From a checkpoint of a small transformer trained on Wikipedia: RMSNorm before each block.
Each number is 128 + 24 x the weight over its row's rms, rounded and kept within 0 to 255. Layers, rows and columns count from 0. The size above them is the row's rms in percent of the matrix's.

# layer 4 MLP gate, 448x160, rms 0.0707, rows 261-289, columns 80-159
size [ 99  97  75  86  91  90 101  89  98  95  89  95 107  99 117  98  95  98  99 100  98 113 104  96  97 104  88  91 118]
[[158 110 119  87  80 111 171 148 104 105 167 167 131  97 133 106  98 131 121 119 125 141 169 113 126 129 197 108  73 142 140 138 128 150 136  89 119 115 139 160  96 155  97  99 143 134 119 135 129 128 122  82 143 185 143 155 140 154 121 156  83  96 108 155 114 138 103 133 124 114 146 124 134 148  97 113 122 162 152 140]
 [156 169 105 134 153 147 110 129 129 160 100 145 105 136 164  84 133 148 139 112  99 126 160 120 147 146 127 124 129 141 139  68  92 100 100 105 120 149 183 146 150 143  94  92 141 125 105 140  95 135 133 117 135 137 147  93 134 104 131 123 116  74 122 140 112 160 120  64 137 136 100  91 100 129  88 131 138 125 131 126]
 [ 88 116 146 165 136 164 155 143 134  85 155 158 107 127 127 113 125  99 156 173  68 107 151  88 124 112 166 153 125 123 114 142 151  95 109 152 130 163 112 135 118 157 128 126  89 149 141 114 173 150 113 124 120 151  84 145 139 118 158 126 154 127 146 128 106 161 136 137 162  84 129 126 153 158 103 115 106 155  97 116]
 [132 127 121  96  98 115 100 166  76 130 180  94 109  80 141 195 139 158  98 137 114  86 189 118 114 163 127 154 134  87 125 174 129 121 121  99 137 139 132 125 147 131 128 147 105 175  94 126 132 161 123 121 128 128  82 157 129 171 108 136 117 122  72 115 134  86 147 103 147  96 124 121 139 127 154 102 122 117 120 111]
 [147 119  73 140 156 117 157  87 142 136 113 112 107 128 159 147  91 115 160 127  79 162 141 109 151 124 128 131 103 139 109 143 105 144  94 170 138 114  90 130 110 120 128 124  75 122 139 150 132  90 129 147 114 168 150 126  92 156 129 135 120 137 115 125 122 127 124 146 115 144 169 124 111 129 135 163 100 161 114 157]
 [166  84 121 116 167 117 141 130 120 182 115 134 101  95 116 129 149 138 118 111  96 151  90 111  73  98 126 141 120 163 121 106 133 147 117 114 103  85  93 148 141  88 127 162 123 133 130 138 118  90 143 128 121 127 142  72 148 138  87 126 120 117 117 115 135 166 100  98 112  90 148 133 143 157 157 150 114 131 118 126]
 [135 118 116 115 131  95 117 132 111 104 195 113 156 120 137 117  86 139 173 154 111 172 184 139 121  97 133 136 108  89 107 127 195 127 120 151 127 116 110 125 115 109 114 180 150 128 129  97 118 123 133 118 138 153 113 126 106 136 148 112  98 124 103 140 125 135  62 116 122 144  98 108 123 105 141  90 145 156  97 120]
 [147 157 137 122  88 171  93 139 114 139 146 177 161 105 136 101 120 141  98 155  58  83 121 126 123 109 146 152 144 112 135 155 132 130  81 130 105 112 149 100 154 128  85 117 156 161 143 101 143 153 123 128 104 129 194  97 137 145 151 154 139  99 120 169 105 154 131  94 116  91 161 148 115 111 132 110 106 112 151 117]
 [142 115 107 133 140 128 118 133 147 170 139 150 152 102  99 147 133 136 172 127 108 121 105 125 130 122 149 179 116 141  87  85  94 173  98 140 113  81 151 152  79 106  98 179 142 127 110 145 125 180 132 164 130 130 145 109 141 107  82 113 141 128 111 113 139 124 115  78 153 151 116 148 118 139 125 128 116 175 105 168]
 [135 148 122 117 134 110 133 107  96 155 109 154 119  97 139 155 113 104 126 136 107 162 166 101 159 166 144 124 104  91 142 105 120 207 124  90 140 134 125 122 107  98  95 134 120 100 157 111 117 110  83 111 113 128 145  84 140 103 108 121 110 124 102 123 126 104 125 116 148 104 126 115 115 145 124 146 107 120  94 109]
 [147 105 118 125 132 149 141 144 151 146 132 152 134 145 110 175 130 134 125 131  68  95 107 111 134  92 133 169 128 116  99 142 123 125 141 129 141  97 128 119 106 108 105 126 123  94 169 127 130 179 110 155 145 110 107 116  93 148 140 144 147 146 143 126  93 147 125  96 168 108 105 105 146 156 120 146 108 115 114 103]
 [134  87 141  93 137 138 121  88 182 137 162 168  76  97 104 155 144  78 132 122 127 153 104 139 112 150 156 186 102 179 150 126 118  97 146  86 145  99 112 132 116 123 154 128 124 114 102 113 151 124 156 107 144 126 116 136 136 128 154 133 127 135 176 151 155 119  98 143 150 138 145 118 114 128  94 104 132 105  81 147]
 [130 106 139 127 176 120 145 142 178 148 106 103 150 140 131 109 108 139 123 119 107 126  96 148 140 144  85  77 130 139 202 119 134 104 153  97 113 129 166 164 140 171  95  94 151 126 118 122 116 121 106 111 114  92 150 138  95 105 118 143 116 161 175 128 165 118 111 125 108  80 105 127 177 134 112 132 120 149 144 108]
 [141 125  97 106 146  80 129 148  86 141 148 123 168 123 124 104 145 170 123 159  82  81 161 117  92  99 151  91 103 113 124 111 161 107 122 145 153 159 149 129 130 151 120 130 117 131  99 119 138  87 118 107 129 148  98 130 134  72 153 151 144 117 153 133 148 110 126 135 137 157 155 114 132  85 126 119 106 170 103 135]
 [138 118 136 101 159 147 131 109  76 136 140 118  74  98 100 159 133 146 132  88  76 107 136 123 129  78 129 140 137 137 153 127 134 156 163 137 133 104 128 121  82 106 137 166 139  82 153  76 122 118 139 168 109 139 118  96 155 160 124 131 121 108 125 128 117 177 139  91 137 114 124 136  97 173  86 126 110 143  68 142]
 [147 140 124 153 109 156 115 135 126 106 163 146  80 157 183 105 134 130 158 131 118 154 138 119 151 128 103 119 114 133 150 100 179 137 127 143 148 136 132 140 111 167  93 124 160  72 146 106 142 174 117 146 122 150 132 133 149  81 128 128  91 112 162 142 137  85 167 139  93  99 152 140 107 120 136 149 107 117 105 105]
 [139 132 128 112 143 171 150 126 122 110 132 130 102 143 145 158 166 113 129 118  84 129 133 132 125 132 156 139 160 145 133 137 144 104 104  93 152  83 118 134  94 151 118 158 138 119 169 180 115 132 111 121 165 171 134 114 101 139 133 122 124 137 158 107 124  56 127 159 130 115 113 127  93 109  88 129 108 111 131 124]
 [153 124 147 123 110 113 132 129  99 165 133 143  97 139 123 157 120 138 135 173 158 169 145  80 121 102 123 112 123  62 112 123 107  98 138 117 135 184 112 138 146 111 112 127 137 135 132 137 168 138 106 168 161 133 151 131 132 155 178 162 187 132 118 141 130  98 134 161 138  81 175 119 118 120 130 115 137 133 124 136]
 [163 141 119 128 158 108 109 147 169 120 149  93 146 119 186 126 151 112 182 135 132 153 100 156 105 107 108 113 127 143 157 154 103 135 115 134 135 145 177 113 139 132 161 112 136 139 133  92 154 109 103 145 170 163  94 122 189  91 145 153  88 136 138 173 138 143 106 121 119  84 141 127 138 124 134 102  95 144  96  75]
 [158 148 105 121 139 119 150 115 125 136 120 134 126 138 146  80 148 156 133 126 106 150  74 132 136 111 132 118 141 130 147 109 112 177 160 189 112 150 112 126 155 168  98 120 125 125 144 180 172 144  87 157 128 143 135 117 142 130 139 121 148 109 157  95 143 147 113 110 137 137 131 128 108 115 106 130 115 145 126 128]
 [152 102 104 162 122 134 153 159 113 133 134 164 126 133 125 131 189 127 111 126  90 135 104 122 156 149 175 132 124 128 132  75  96 151  76 138 142  96 133 174 136 125 113 141 149  73 126 116 135 123  95  88 116  93 142  94 154 113  91 104 129 144 142 106 175  96 122 123 121  96 126 121 140 174 118 140  95 120 113 164]
 [141 133 165 152 146 137 148 145 146 136 133 141 138 128 141 166 173  97 129 129 161 129  77  99  55 136 168  71  90 114 161 140 123 127  88 114 130  99 152 134 119 131 140 141 133 100 100 115 139  78  93 126 113 106 141 100 125 136 109 151 107 143 105 137 109 112  88 141 115 192 114 123 136 108 111  96 151 119 109 160]
 [113 101 147 125 126 153 127 180 150 143 167 155 122 155 126 148  91 178 129  90 146 123 105 131 123 102 154 168 109 136 121 109 132 145 150 121 117 111 111 140 133 149 125 133 213 108 162 120 106 130 171 138 151  99 161 129 145 149 102 137 120 148 113 109 101 112 140 113 110 122 138 154 127 120  88 141 123 149 172 168]
 [142 100 126  96 109 111  78 148 174 150 164 145 119 143 111 143 109 115 110 100 107 160 122  87 109  90 136 192 133 120 153 160 112 122 167 164 135 111 127 149 104 143 131 132 132 130 115  85 127 117 145 106 106 124 131  88  69 164  61 119 128 144 100 170 140 128 120  91 130 131 153 142 122 117 167 102 141  93 142 109]
 [158 139 118 137 157 132 140 117 117 147 107 147 119 129 123 103 149  89 136 105  55 114 109 123 197 119 128 146 113 113 112  99 134 129 165 152 112 134  85 152 149 120  56 118 147 128 165  66 110 115 118 150 154 127  97 128  81 143 137 149 122 102 130 105 139 127 111 161 146 133 157 110 125 163 133 126  76 118 150 128]
 [171 164 102 116 107 147 133 124 148 136 147  82  96 170 158  91 131 112 126 108 109 166  70 145 105 119  93 106 135 110 151 127 158 126 146 113 108 116 124 136 134 137 165 118 136 115 115 153 126 120 118 124 147 145 134 103 120 113 171 143 109 125 195 110  97 104 125 135 128  95 115 127 113  82 116  96 163 109 134 148]
 [142  99 121 136 126 113 143 137 118 117 116 133 136 129 114 111 165  95 131 149 125 147  79 104 104 123 197 117 120 110 112 163 128 126 136 132 135 130 139  86 130 135 116 143 145 148 119 147 129 122 137 101 164  95 151 121 141 125 136 129 126 119 154 115 163 116 127 114 152 125  97  96 140 150 193 128 129 198 113 128]
 [131 118 119 122 149 123 128 108  98 144 134 119 149 142 159  72 113 144  89 113 170 129 163 134 114 164 120 104 159 109 191 108 122 123 128 112 136 163  79 108 146 126 110 169 151 102 161 134 144 136 141 109  93 126 115 158 115 142 150 155 115 133 136 168 106 111 157 121 134 126 123 104 169 129 122 135 117  95 100 132]
 [130 121 136  82 108 168  90 144 125 143 136 131  90 142 118 119 151 164 152 128 123 148  76  97 140  89 165 120 109 154 160 159 128 206 133 138 117 123 106 111 122 110 118 148 145 112 141 127 155 133  82 151 106 146 155  78 139 156 115 161 146 108 103  98 159  90 143 116 153 136 137 109 110 166 118 134 123 117 106  90]]
# layer 4 MLP up, 448x160, rms 0.0681, rows 261-288, columns 80-159
size [ 98  97  78  89  89  91  94  86  99  98  93  93 106  96 119 101  94  96 101  99  98 110 105  94  97 109  94  93]
[[112 101 129 107  93 127 127 120 149 138 133 104  90 141 145 114 118 166 151 128 192 136 128 120 154  84 133 131 123 136 132 115 158 101 141 174 156 123 122 138 110  95 114 135 157 117 101 107 163 131 173 132 156 142 105 142 126 144 160 110 118 163 145 168 135 101 163 114 149 127 199 129 154 135 150  94 119 126 113 102]
 [103 179 129 119 136 111 113 105 109 141  91 135 168  93 146 156 122 143 141 141 168 132 111 141 128 154 152 119 117 133 145 136 121 146 146 125 115 112 169  91 137 145 152 161 118 160 119 137 126 106 114 130 146 113 171  85 136 138 132 133 146 149 150 118 118 100 112 107 164 162  86 135 138 136 134 150 179  77 153 131]
 [138 112 134 142 117 169 140 116 142 138 122  94 117 151 114 164  98 155 171 120 108 130 103 126 142 136 118 120 135 129 121 107 119 121  79 120 102 107 134 116  92  79 106 154 116 151 121 139  85 148 118 132  91  99 112 130 138 119 139  89 129  95 112 184  92 105 120  74 176 116 120 112 131 113 111 118 131 118 102 106]
 [140 145 127 132 138 120  95 169  69 135 155 114 134 118 129 125 138 157 150 110  94 127 158 138 126  80 160 121 111  90 156 158 127 143  84 124 115 125  96 138 126 116 140 156 110 141 107 116 130 139 153 147 135 103 119 119 118 115 114 150 129  96 106 126 139 122 124 124 129 129 158 134 110 156 160 142 107 117 101 135]
 [121 163 103 105 109 146 159  87 101 123 163 132 119 153 127 137 120 109 109  76 145 185 141 134  93 131  80 146 111 129 134 156 125 149 143 118 180 138  97 130 165 147 114 152 102 151  94 154 139  98  72 114 130 136 130 142 142 119 130 152 137 139 126 112 122  95 150  89 144 127 125  85 136 107  91 138 164 119  98 162]
 [125 135 135 173 147 150 156 167 113  85  89 126 147 145 143  83 114 127 134 184  80 128 161 104 157 116 104 150  95 126 114 152 146 133 136 149 124 169 106 135 124 129 103 114 144 143 141 118 153 186 146  97 128 129 124 173 116 146 163 138 145 148 110 127 161 120 135 146 163 164 170 125 128 126 153 137 122 154 109 141]
 [123 126 154 122 117  91 112  75 116  88 125  73 177 137 117 135 110  92 124 118 114  85 142 122 132  95 134 132 130 100 148  91 113 131 120 126 145 112 104 118  96 103 139 128 109 135 148 120 155  98 136 153 116 140 135 123  91 116 117 133 146  91 110 112 116 150 125 133 148 164  95 165  64 138  67 120 153 114  89 144]
 [155 128 141 155 110 115 106 137  82 170 120 146 187 160 168 115 111 165  85 146 124  97 156  94 123 130 138 146 146  98 111 141 129 127 119 124 110 134 156 118  84 118 133 108 151  97  83 120 125 143  91 138 109 131 201 152 133 137  99 129 133 134 128 167 137 185 178 101 125 137 168 144 107 134 113 137 135 184 120 164]
 [124 105 169 151 129 119 138 127 111 111 126 117 164 148 146 161 139 119 110 130 162 111 166 102 155 210  93 171 121  94 140 131 132 108  88  97 137 175  87 103 136 113 147 101 110 143 136 124 157 140 132 143 154 112 118 129 114 110 104 121  81 133 137  87 130  89 133 144 124 130 140 111 118 134 141 109  87  75 161 146]
 [111 135 139 134 126 174 131 150  96 123 149 111 122 148 123  93 154 131 118  84 132 153 121 104 113 124 121 144 160 166 140 133 121 143 140 181 163  92 130 125 152 152 107 120 142 112 198 125 114 130 115 117 130 128 108  84 114 129 161 101 149 112 139 137 120 127 174 114 113 141  97 136 118  89 102 168 135  79 153 163]
 [107 153 118 159 143 135 135 125 131 114 142 153 163 157 157 105 103 104 141 109 156 150 156 126 114  80 109 152 110 148 101 121 128 131 107 130 158 102 113 165 103 155 123 155 135 175 150 106 152 117 110 143 154 108  93 143 112 188 172  95 120  94 174  88 132  95 139 112 154 102 123 117 109 150 123 124 128  81 173 113]
 [109 152 118 126 120 112 138 155 107 104  99  97 165 132 161 118 117 157  97 134 136 120 128 135 117 109 106 104 133 107  97 134 104 135 113 162 120 194 162 129 142 123 116 104 117 130 147 172 101 121 107 154  86 126 163 111 102 122  94 103 180 151 131 126 127 142 141 108 114 105 132 142 123 115 161 174 117 130 167 107]
 [141 173  97 164  89 133  99  91 109 111 129 143 153  81 133 118 124 130 174 156 135  82 141 146 122 120 115 142 165 134 152 168 149 141 121 126 151 167 119  97 156  86 123 126 109 132 119 200 104 144 186 133 111 150 104 141 134 116 100 147 101 107  85 182  91 109 110 133 133 156 159 130 114 143 127 106 111 131 110  91]
 [166 128 124  97 162 165 145 119  75 155 115 106 140 123 121 135 128 147 154 137 149 158  96 135 118 113 144  95 148 179 142  92 117 123 136 141 114 160 122 127 149 109 126 108 136  98  92 140 124 130 134 130  81 155 139  65 149  81 139 136 125 129 168 156 128 138 156 128 146 158 103  95  98 144  84 142 127 105  66  97]
 [112 162 103 109 129 105 123 175  95 171 125 138  95 145  96 102 138 119 130 142 160 108 156 127 144 124 112  97 120 130 128 133 175 128 127 139  96 130 114 123 141  93 118 100 120 138 146 138 162 132 108 138 120 182 134 171  95 119 117 108 121 123 110 137 143 155 150 109  71 153 103 125 123  75 129 100 146 158 125 107]
 [123 111 116  87 173 144 163 154 151 136 100 112 158 169 131 120  94 112 105 137 144 126 123 102 163 106 128 142 102  95 139 114 105 100 150 144 114 146 131  98 124 119 122 152 123 123  76 101 131  94 156 126 101 119 149 105 118 130 140 144 131 165 104 154 107 100 118 161 148 155 130 119 118 106 119 122 145 136 144 129]
 [113 150 136 114 132 110  85 112 130 149 122 154 125 147 117 119 102 159 150 126 159  89 158 115 138  80 129 131  97 115  97 122 102 150 123 154 152 100 116 139 167  89 122  87 116 136  92  91 147 123 135 160 122  94 118 135 109 149 115 100 131 143 119 158  97 147 144  65 147 158 172 116 129 169 167 140 118 153 114 128]
 [113 143 167 149 118 155 134  91 110 130 129 130 129 118 112 118  90 132 114 112 161 117 136 151 117 155 181 131 132 136 102 125 110 102 104  68 105  59 102 130 106 111 134 180  83  87 103 108 126  97  75 152 142 117 123 130 107 145 118  94 146 128 106 149 120 132 126 117 146 116 119 113 154  65  95 139 124 110 117 137]
 [ 77 155 149 141 105 131 147 134 156 113 158 148 149 124 127 142 120 153 108 116 157 119 120 128 110 159  81 100 117 180 131 150 137 134 127 110 115 115 144 144 150 129 141 103 125 135 100 108 110  81 110 151 143 128 145 150 133  80 113 114 168 167  60 126 138  95 126 135 111 160 129 112 119  55 141 141 152 149 107 146]
 [108 123 116 147 130  75 163 121 104 106  67 113 144 128 131 128 109 112 142 126 142 129 138 144 133 113 155 122 182 133 144 123 126 138  90  94  94 120 167 118  79 107 143 116 133  81 135 130 143 104 151 121  93 155 129 157 134 119 127 166 114  99  98 150 147 152 105 152 111 163 100 151 120 147 161 100  92 137 116 108]
 [ 67 150 174 110 143 121 126 121 162 144 127 135 124 119 142  98  95 114 160 132 142 161 128 129 112 130 107 138 108 148 121 161 165 100 147 116 130 156  99 142  95 144 125  84 124 101 133 127 152 119 149 173 103 123 157 133  73 129 162 171 103 118 139 169 112 108 153  98 143 115 139 100 133 118 113  92 149 146 132 102]
 [130 111 119 101 115 109 119 122 102 111 112 159 108 125 137 118 110 114 158 128 158 141 122 122 173 107 138 150 121  86 145 134 155 129 147 138 120 147  97 146 134 124 142 156 149 145 165 125 148 138 156 110 108 146 132 111 146 165 135 130 139 131 112 129 169 107 121 134 148 138 118 116 124 153 120 128 140 133 162 114]
 [141 122 144 127 130 129 126 141 138  85 142 100 119 120 133 124 121 151  94  75  80 140  90 142 118 130 157 133 111 103 191 150 160 147 118 101  99 146 114 102  95 130 161 106 139  95 145 121 137 120 166 185  98 130 141 118 113  88 113 120  98 134 127 170 132 165  99 134 122 134 130 136 157 106 103 113 131 138 100 165]
 [129 109 131 141 143 136 149 121 137 107 108 143 122 100 129 139 149 183 166 126 157 137 149 117 154 125 133 104 130 112 115 121 137 110 129 110 148 123  97 132 132 149  85 121 138 142 114 130 156 145 144 107 170 165 128 106 150  77 145 177 110 108 159 128 150  92 149 149 133  77 127  99 138 121 129 140 111 162 147 131]
 [125 114 144 146 153 102  82 136 152 110 136 165 138 135 134  88 143 174 122 109 122 116 118 119 153  92 152 104 142 135 113 116 117 162 120 126 101 120 170 158 138 149 111 137 121 141 136 102 134 129 141  97  83 143 143 117 138  79 171 135 120 169  47 115 152 150 123 128 131 153 105 170 133 149 156 150 154 122  92 116]
 [156  97 109 139  83 114 107 158 140 117 143 107 123 134 103 129 164 124 150 163 101 122 158 142 130 135  87 136 129 113  99  96 101 136 119 149 133 119 127 105 126 137 111 116 120 130 161 116 145 118 131 128 152 134 112 169 140 138 148 107 146 102 136  78 139  76 150 172  91  58 116 134  92 106 156 106 128 172 131 114]
 [166 130 122 141 142 152 103 164 100 141 133 105 120 100 105 111 155 138 135  86 135 128 133 140 124 116 124 114 139 117 137 136 111 137 127 102 140 159 137 164 156 107 140 120 117 121 143 148  68 115 156 186 142 125 108 115 160 147  97 107 158 108 136 127 139  99 126 132 108 103 129 107  83 116  74 137 131 176  92 148]
 [129 126 143 131 130 102 124 108 156 101 109 111 121 154 133 158 118 101 106 107 139 113 172 149 154 101 143 123 172 101 130 123 157 111 172 152 125  91 116 137  79 156 139 124  91 113  98 142 136 152 143 134 131 165 103 147 162 117 171 111 120 145 135 115 160 124 153 164 138  88 151 132 106 169 130 130 116 119 156 122]]
# layer 4 MLP down (transposed), 448x160, rms 0.0505, rows 261-288, columns 80-159
size [101 104  82  89  94  96  93  91 101  99  97  86 109  97 120 103  87  97  99 101  94 112 107  96 102 112  97  96]
[[123 118 155 144 100 146 111 103 127 128 155  93  91 143 147  94 154 144 120 135 167 131 174 115 158 122 124  89  89 170 129 120 112  98 136 139 101 146 184 172 111 120 121 139 137  88  98 127 107 160 139 126 154 126 112 127  87 134 128 105  99 154 107 160 164 127 175 135 107 136 165 138 133 104 129 114 125 108 128 146]
 [145 145 136 160 141 122  88 113 140 123 123 113 128 121 129 101 162 129 117 122 117 116 126  91  96  94 117 146  90 143 133 161 161 132 177 168  90 110 158 148 150 124 107 103 120 100 116 122 131  98 145 145 152 124  85 151 152 125 105 160 104 165  96 120 137 154 136 132 130  98 141 158 118 165 144 110 148 155 116  86]
 [103 181 101  92 145 119 162 142 153  74  88 137  92 135 128 136 114 100 164 147 123  98  98 144 124 119 107 107 151 148 109 118  96 104 137 113 111 108  81 149 131 116 130  94 122 151 118 133 142 122 169 104 126 138  81 128 107 132 141 133 159  60 136  72 139 140 112 126 159 127  93 169 131  86 122 125 137  90 114 129]
 [ 98 146 121 107 122 129 144 118 159 113  32 157 135 104 136 112 141 147 106 153 119 129 113 158 117 146 143 153 127 153 121 122 143 122  99 121 140 122 122 128 142 112 143  73 118 142 174 149 141 160 100 144 114 157  99 138 127 162 158  97 123 125 103 141 150 118 122 125 130 131  89 145 166 156 114 123 124 166 137 116]
 [134 152 172  82 114 165 123 167  56  81  68 139 125 129 149 101 157 122 115 144 153 128 150 125 131 119 116 157  92 109 139 138 169 162 129 145 182 135 110 103 152 117 129 175 147  98 138 134 123 145  93 121 134  86 147 158  91 142 116 129  94 147 148 127 154 125 147 134 143  99 100 126 185 107 108 154 146 108 140 152]
 [126 154 115 153 153 154 166 139 160 188 120  85 148 102  99 156 138 117 168 159 112 129 110 134 147 135 106 140 163 139 144 117  87 152 119  93 117 102  77 136 148 158 120 144 121 149 126 137 140 101 125 110 155 142 161  77 173 151  96 127 116  74 128 106 148 157 148 140 120  97 146 100  96 145 157 132 117 114 131 120]
 [119 118 165 129  87 135 120  40 105  89 120  70 139 118  87 161 160  96 105 166 147  79 127 122 140 119  97 117 155 126 162 131  93 124 134 132 123 148 126  99 127 121 132 111 145 123 192 140 143 109 152 145 119 142 109 140  80 149 132 150 121 130 104 111 108 124 144 129 141 144 114 199  88 131 114 123 129 126 117 147]
 [119 111 174 131 111  64 134 132 111 148  83 146 153 148 146 110 161 117 107 119 104 118 135 136 119 141 135 160 107 123 104  99 115 149 101 174 129 107 137 193  97 158 108 128 142 130  77 122 136 156 129 110 145 138 126  92  96 115 154 121  58 128 147 118 174  91 110 145 113 126 129 120 173 171 114 164 117 137 128 154]
 [109 133 140  96 119 134 130 156 119 100  56 167 103  98 138 141 123  99 127 149 137 161 130 138 115 161 162  91 136 173 127 195 159 136 182 101 108 118 119 100  90 128 117 125  70 110 127 144 156 128 134 124 124 108 139 155  95 121 133 150  97 151 106 146 134 110 148 158 147 130 133 111 155  89 136 151 144 121 119 105]
 [143  95 129 153 125 121 135  98 134 110 137 123 138 162 133 106 107 160 140 107 151 135 126 122 134  68  69 103 149 154 117 154 127  94 101 115 127 138 116 124 137 137 144 114 144 142 113 145 138 106 151  93  97 128  95 138 166 178 140 126 155 138 130 159 111 109 125 134 149 118 139 126 162 103 129 120 165 141 122 162]
 [143 142 140 147 153 107 122 158  98 159 146 105  79 102  96 103 131 114 142 109 119 154 143 184 148 135 111  99 148 125 118 130 153  70 119 163 124 134 157 106 136 120 122 135 151 116 104 108 107 107 146  89 130 155 132 135 111 123 129  92 109 124 129 184 122 105  82 208 108 113 164 165 130 140 115 138 120 134 141  96]
 [157 117 157 145 109 136 141 191 134 129 131 199 152 152 165 122 130 106 133 118 127 147 128 115 103 130 160 129 152 119  81 133 119 122 131 118 122 134 126 132 137 115  78 157 119 114 134  94 126 135 104 132 105 128 156 133 151 137 103 113 165 144 123  99  99  78 119 102 154 133  85  78 163 150 141 179 107 172 167 133]
 [159 150 130 150  79 109  91 107  96  91 122 132 113  76 134 134 143 138 180 132 140  91 136 140 111 107  95 151 169 135  99 192 123 130 147  89 111 164 141 122 115 124 123 160  84 117 120 174 112  98 143 129 105 128 124 124 157 165 108 109 128 121 128 182  88  98 105 127 173 136 162 112 144 123 126 106  97 124  99 143]
 [121 152 164 132 102 151 142 110 123 140 115 122 102 165 113 150 132 158 140 143 164 129 145 148 113 101 135 134 148 140 131 143 109 134 153  90 135 158 155  86 115 103 136  98 147 119 164 134 124 110 128 212 105 115 114 115 107 110 147 131 104 157 130 131 119 159 156 117 142 131 135 129 104 128 106 125 175  89  84 158]
 [140 158 107 122 104 132 137 112 168 143 132 103 168 131 123  87 133 150 115 148 101 150 112 137 106 113 144 111  91 135 108  98  72 113  77 112 106 128  76 146 131 127 179 133  57 127  90  92  98 121  80 151 130 141 107 121 162 126 145  95 159 163 145  98 144 137 111 116 121 125 165 123 169  97 122 127  99 109 114 130]
 [101 133 115 127 180 112 180 170 117 106 111 105 146 105 148 151 123 141 135 141 133 140 128 130 165 150 188 140 122 119 157 115 153 104 160 154 126 168 138  64 122 132 128 126 149 104 137 137 110 168 106 118 107 136  82 122 110 108 109 108 161 133  97 140 102 116 109 127 142 139  82  66  90 106 121  96 183 136 144 154]
 [169 107 119 130 112  98 146 149 133 122 134 151 108  88 127 139 146  84 130 136 165 153 122  88 153 145 139 171  78 105  95 154 162 156 134 162 150 150 137 141 128 143 154 140 165 137  85 104 123 130 121 152 142 134 128 119 159 104 140 144 114 167 118 131 112 137 107 145 142 114 137  82 150 124 143  87 138 119 130 110]
 [116 158  85 142 143 126 127  91 126  90 139 142 102 152 113 134 166 118 131 124 110  87 118 160 151 168 155 202 159 146 147 124 165 154 134 126 149  93 141 116 126 130 109 115 102 155 126  72 123 121 115 122 115 121 106 143 131 133 175  95 123 109 194 151 127  99 139 140 116 118 123 139 118 135 124 159 155 131 129  86]
 [122 147 119 194 147  87 129 129 125 129  86 131  98 162 139 110 121 151 127 105  91  82 111 145 165 147 153 138  96 105 119 108 130 160 141 129  87 136 140 140 148 110 153 110 114  82  83 156 104 130  91 108 167 157 175 172  77 100 122 119 139 143 137  95  72 166 114 108  74 111 117 113 101 141  99 128 138 122 111 148]
 [132 115 118 109 130  53 137 119 136 128 167  80 159 121 172  89 126 158 140 130 141 158 126 136  89  85 142 101 145 125 113 121 117 140 150 126 123 144 143 126 114 149 112 144  90 151  80 151 137 124 161 152 103 151 126 129 165 126 132 129 164 121 104 118 156 132 101 162 133 153 104 146 136  97 130 117  84 148 148  97]
 [132 114 111 133 137 109 160 133 142 124 182 150 122 105 112 146  86 161 168 163 122 199 136 153 138  90 156 148 147 135  86 106 129 146 130 130 182 147  52 148 167 149 132 180 157 137 139 134 109 136 117 136 114  96 132  91 166 107 127 134 112 161 122 112 149  97 114 130 129 145 156 120 149 117 137  97 133  97 130 175]
 [135 143 144 147 138 105 131 127 111 139  70 108 124 121 141 142 153  96 152 103 153 141  94 136  44 131 166  78 116 129 147 185 153 142 105 162 159 140 162 159 115 125  99 120  93  96 129 105 144  75 128 103 117 127 115 128 159 162  94 150 129 140 127 155 117  62  92 144 149 152 101 146 131 132 118 117 155 137 118 134]
 [127 128 128 121 122 147 128 144 127 148 103 157 137 129 145 147 125 119 162 171 168 126 152 127 122 117 133 148 106 137 142  86  82 136 117 143 153 151 109  95 127 114 125 119 190  80  97  71 117 137 147 143 142 120 157 110 134  98  94 153 111  92  94 129 138 112 152 111  97 138 130 118 125 125 101 108 110 138 168 115]
 [167  92 114  72 140  86 117 124 136 148 126 123 125  95 126 130  90 129 158 112 110 154 130 135 145 137 128 156 111 131 100 109 129 127 137 147 107 120 153 151 123 132 107 144 171 114 110 153 124 117 110 134  93 114 120 144  88 132  80 105 139 189  95 135 160 154 132 142  70 145 161 112 155 110 131 146 144 134  71 157]
 [190 127 110 120 111 128  55  84 155 145 135 164 131 133  93 123 135 149 129 124 164 130 118 112 150 120  72 114 138 158  87 168 137 136 172 102 107 136 151 141 153 129  85 102 143 144 125  95 121 132 110 124 114 136 148 138 131 142 150 142 144 152  84 133 153 183 166 108 178 152 163 146 156 126 120 124 119 103  89 127]
 [131 118  56 123 125 132 114 135 175 130 156 109 176 173 101 122 114 116 144 111 110 159 165 130 118  99 120 133 147 103 158  89 143 143 133 141 135 116 129  94 167 115 109  92 159 112 144  90 144 131 120 139 133 116 137  99 130 147 102 139 129 147 146 113 124 122 120 151 129  74  97 159 137 107  98 167 175 133 136 100]
 [163 131 103 120 155 107 158  91 123 125 149 106 105 153 119 136 158 130 145  86 119 158 167 122 107 107 114 108 108 126 150 133 117 214 118 123  86 162 116 154 154 120 124 113 151  89 141 123 140 149 145 107 102 117 142  84 136 127  96 151 158 111 146 107 133 124 135 136 120 135 111 157 108 151 143  91  84 135 124 123]
 [108 128 136 126 144 152 153 155 107 147 104 140 148 103 151 142 150 149 167  99 121 155 111  83 125 135 144 134 120 104  82 155  96 154 141 132 118 114 149 156 135  84 118 125 132 134 139 105 129 141 114 165 154 121 151 164  83 127 136 153 114 106 120 152 105 149 108 141 157 161 118 136 110 121 130 136 117 112 141 135]]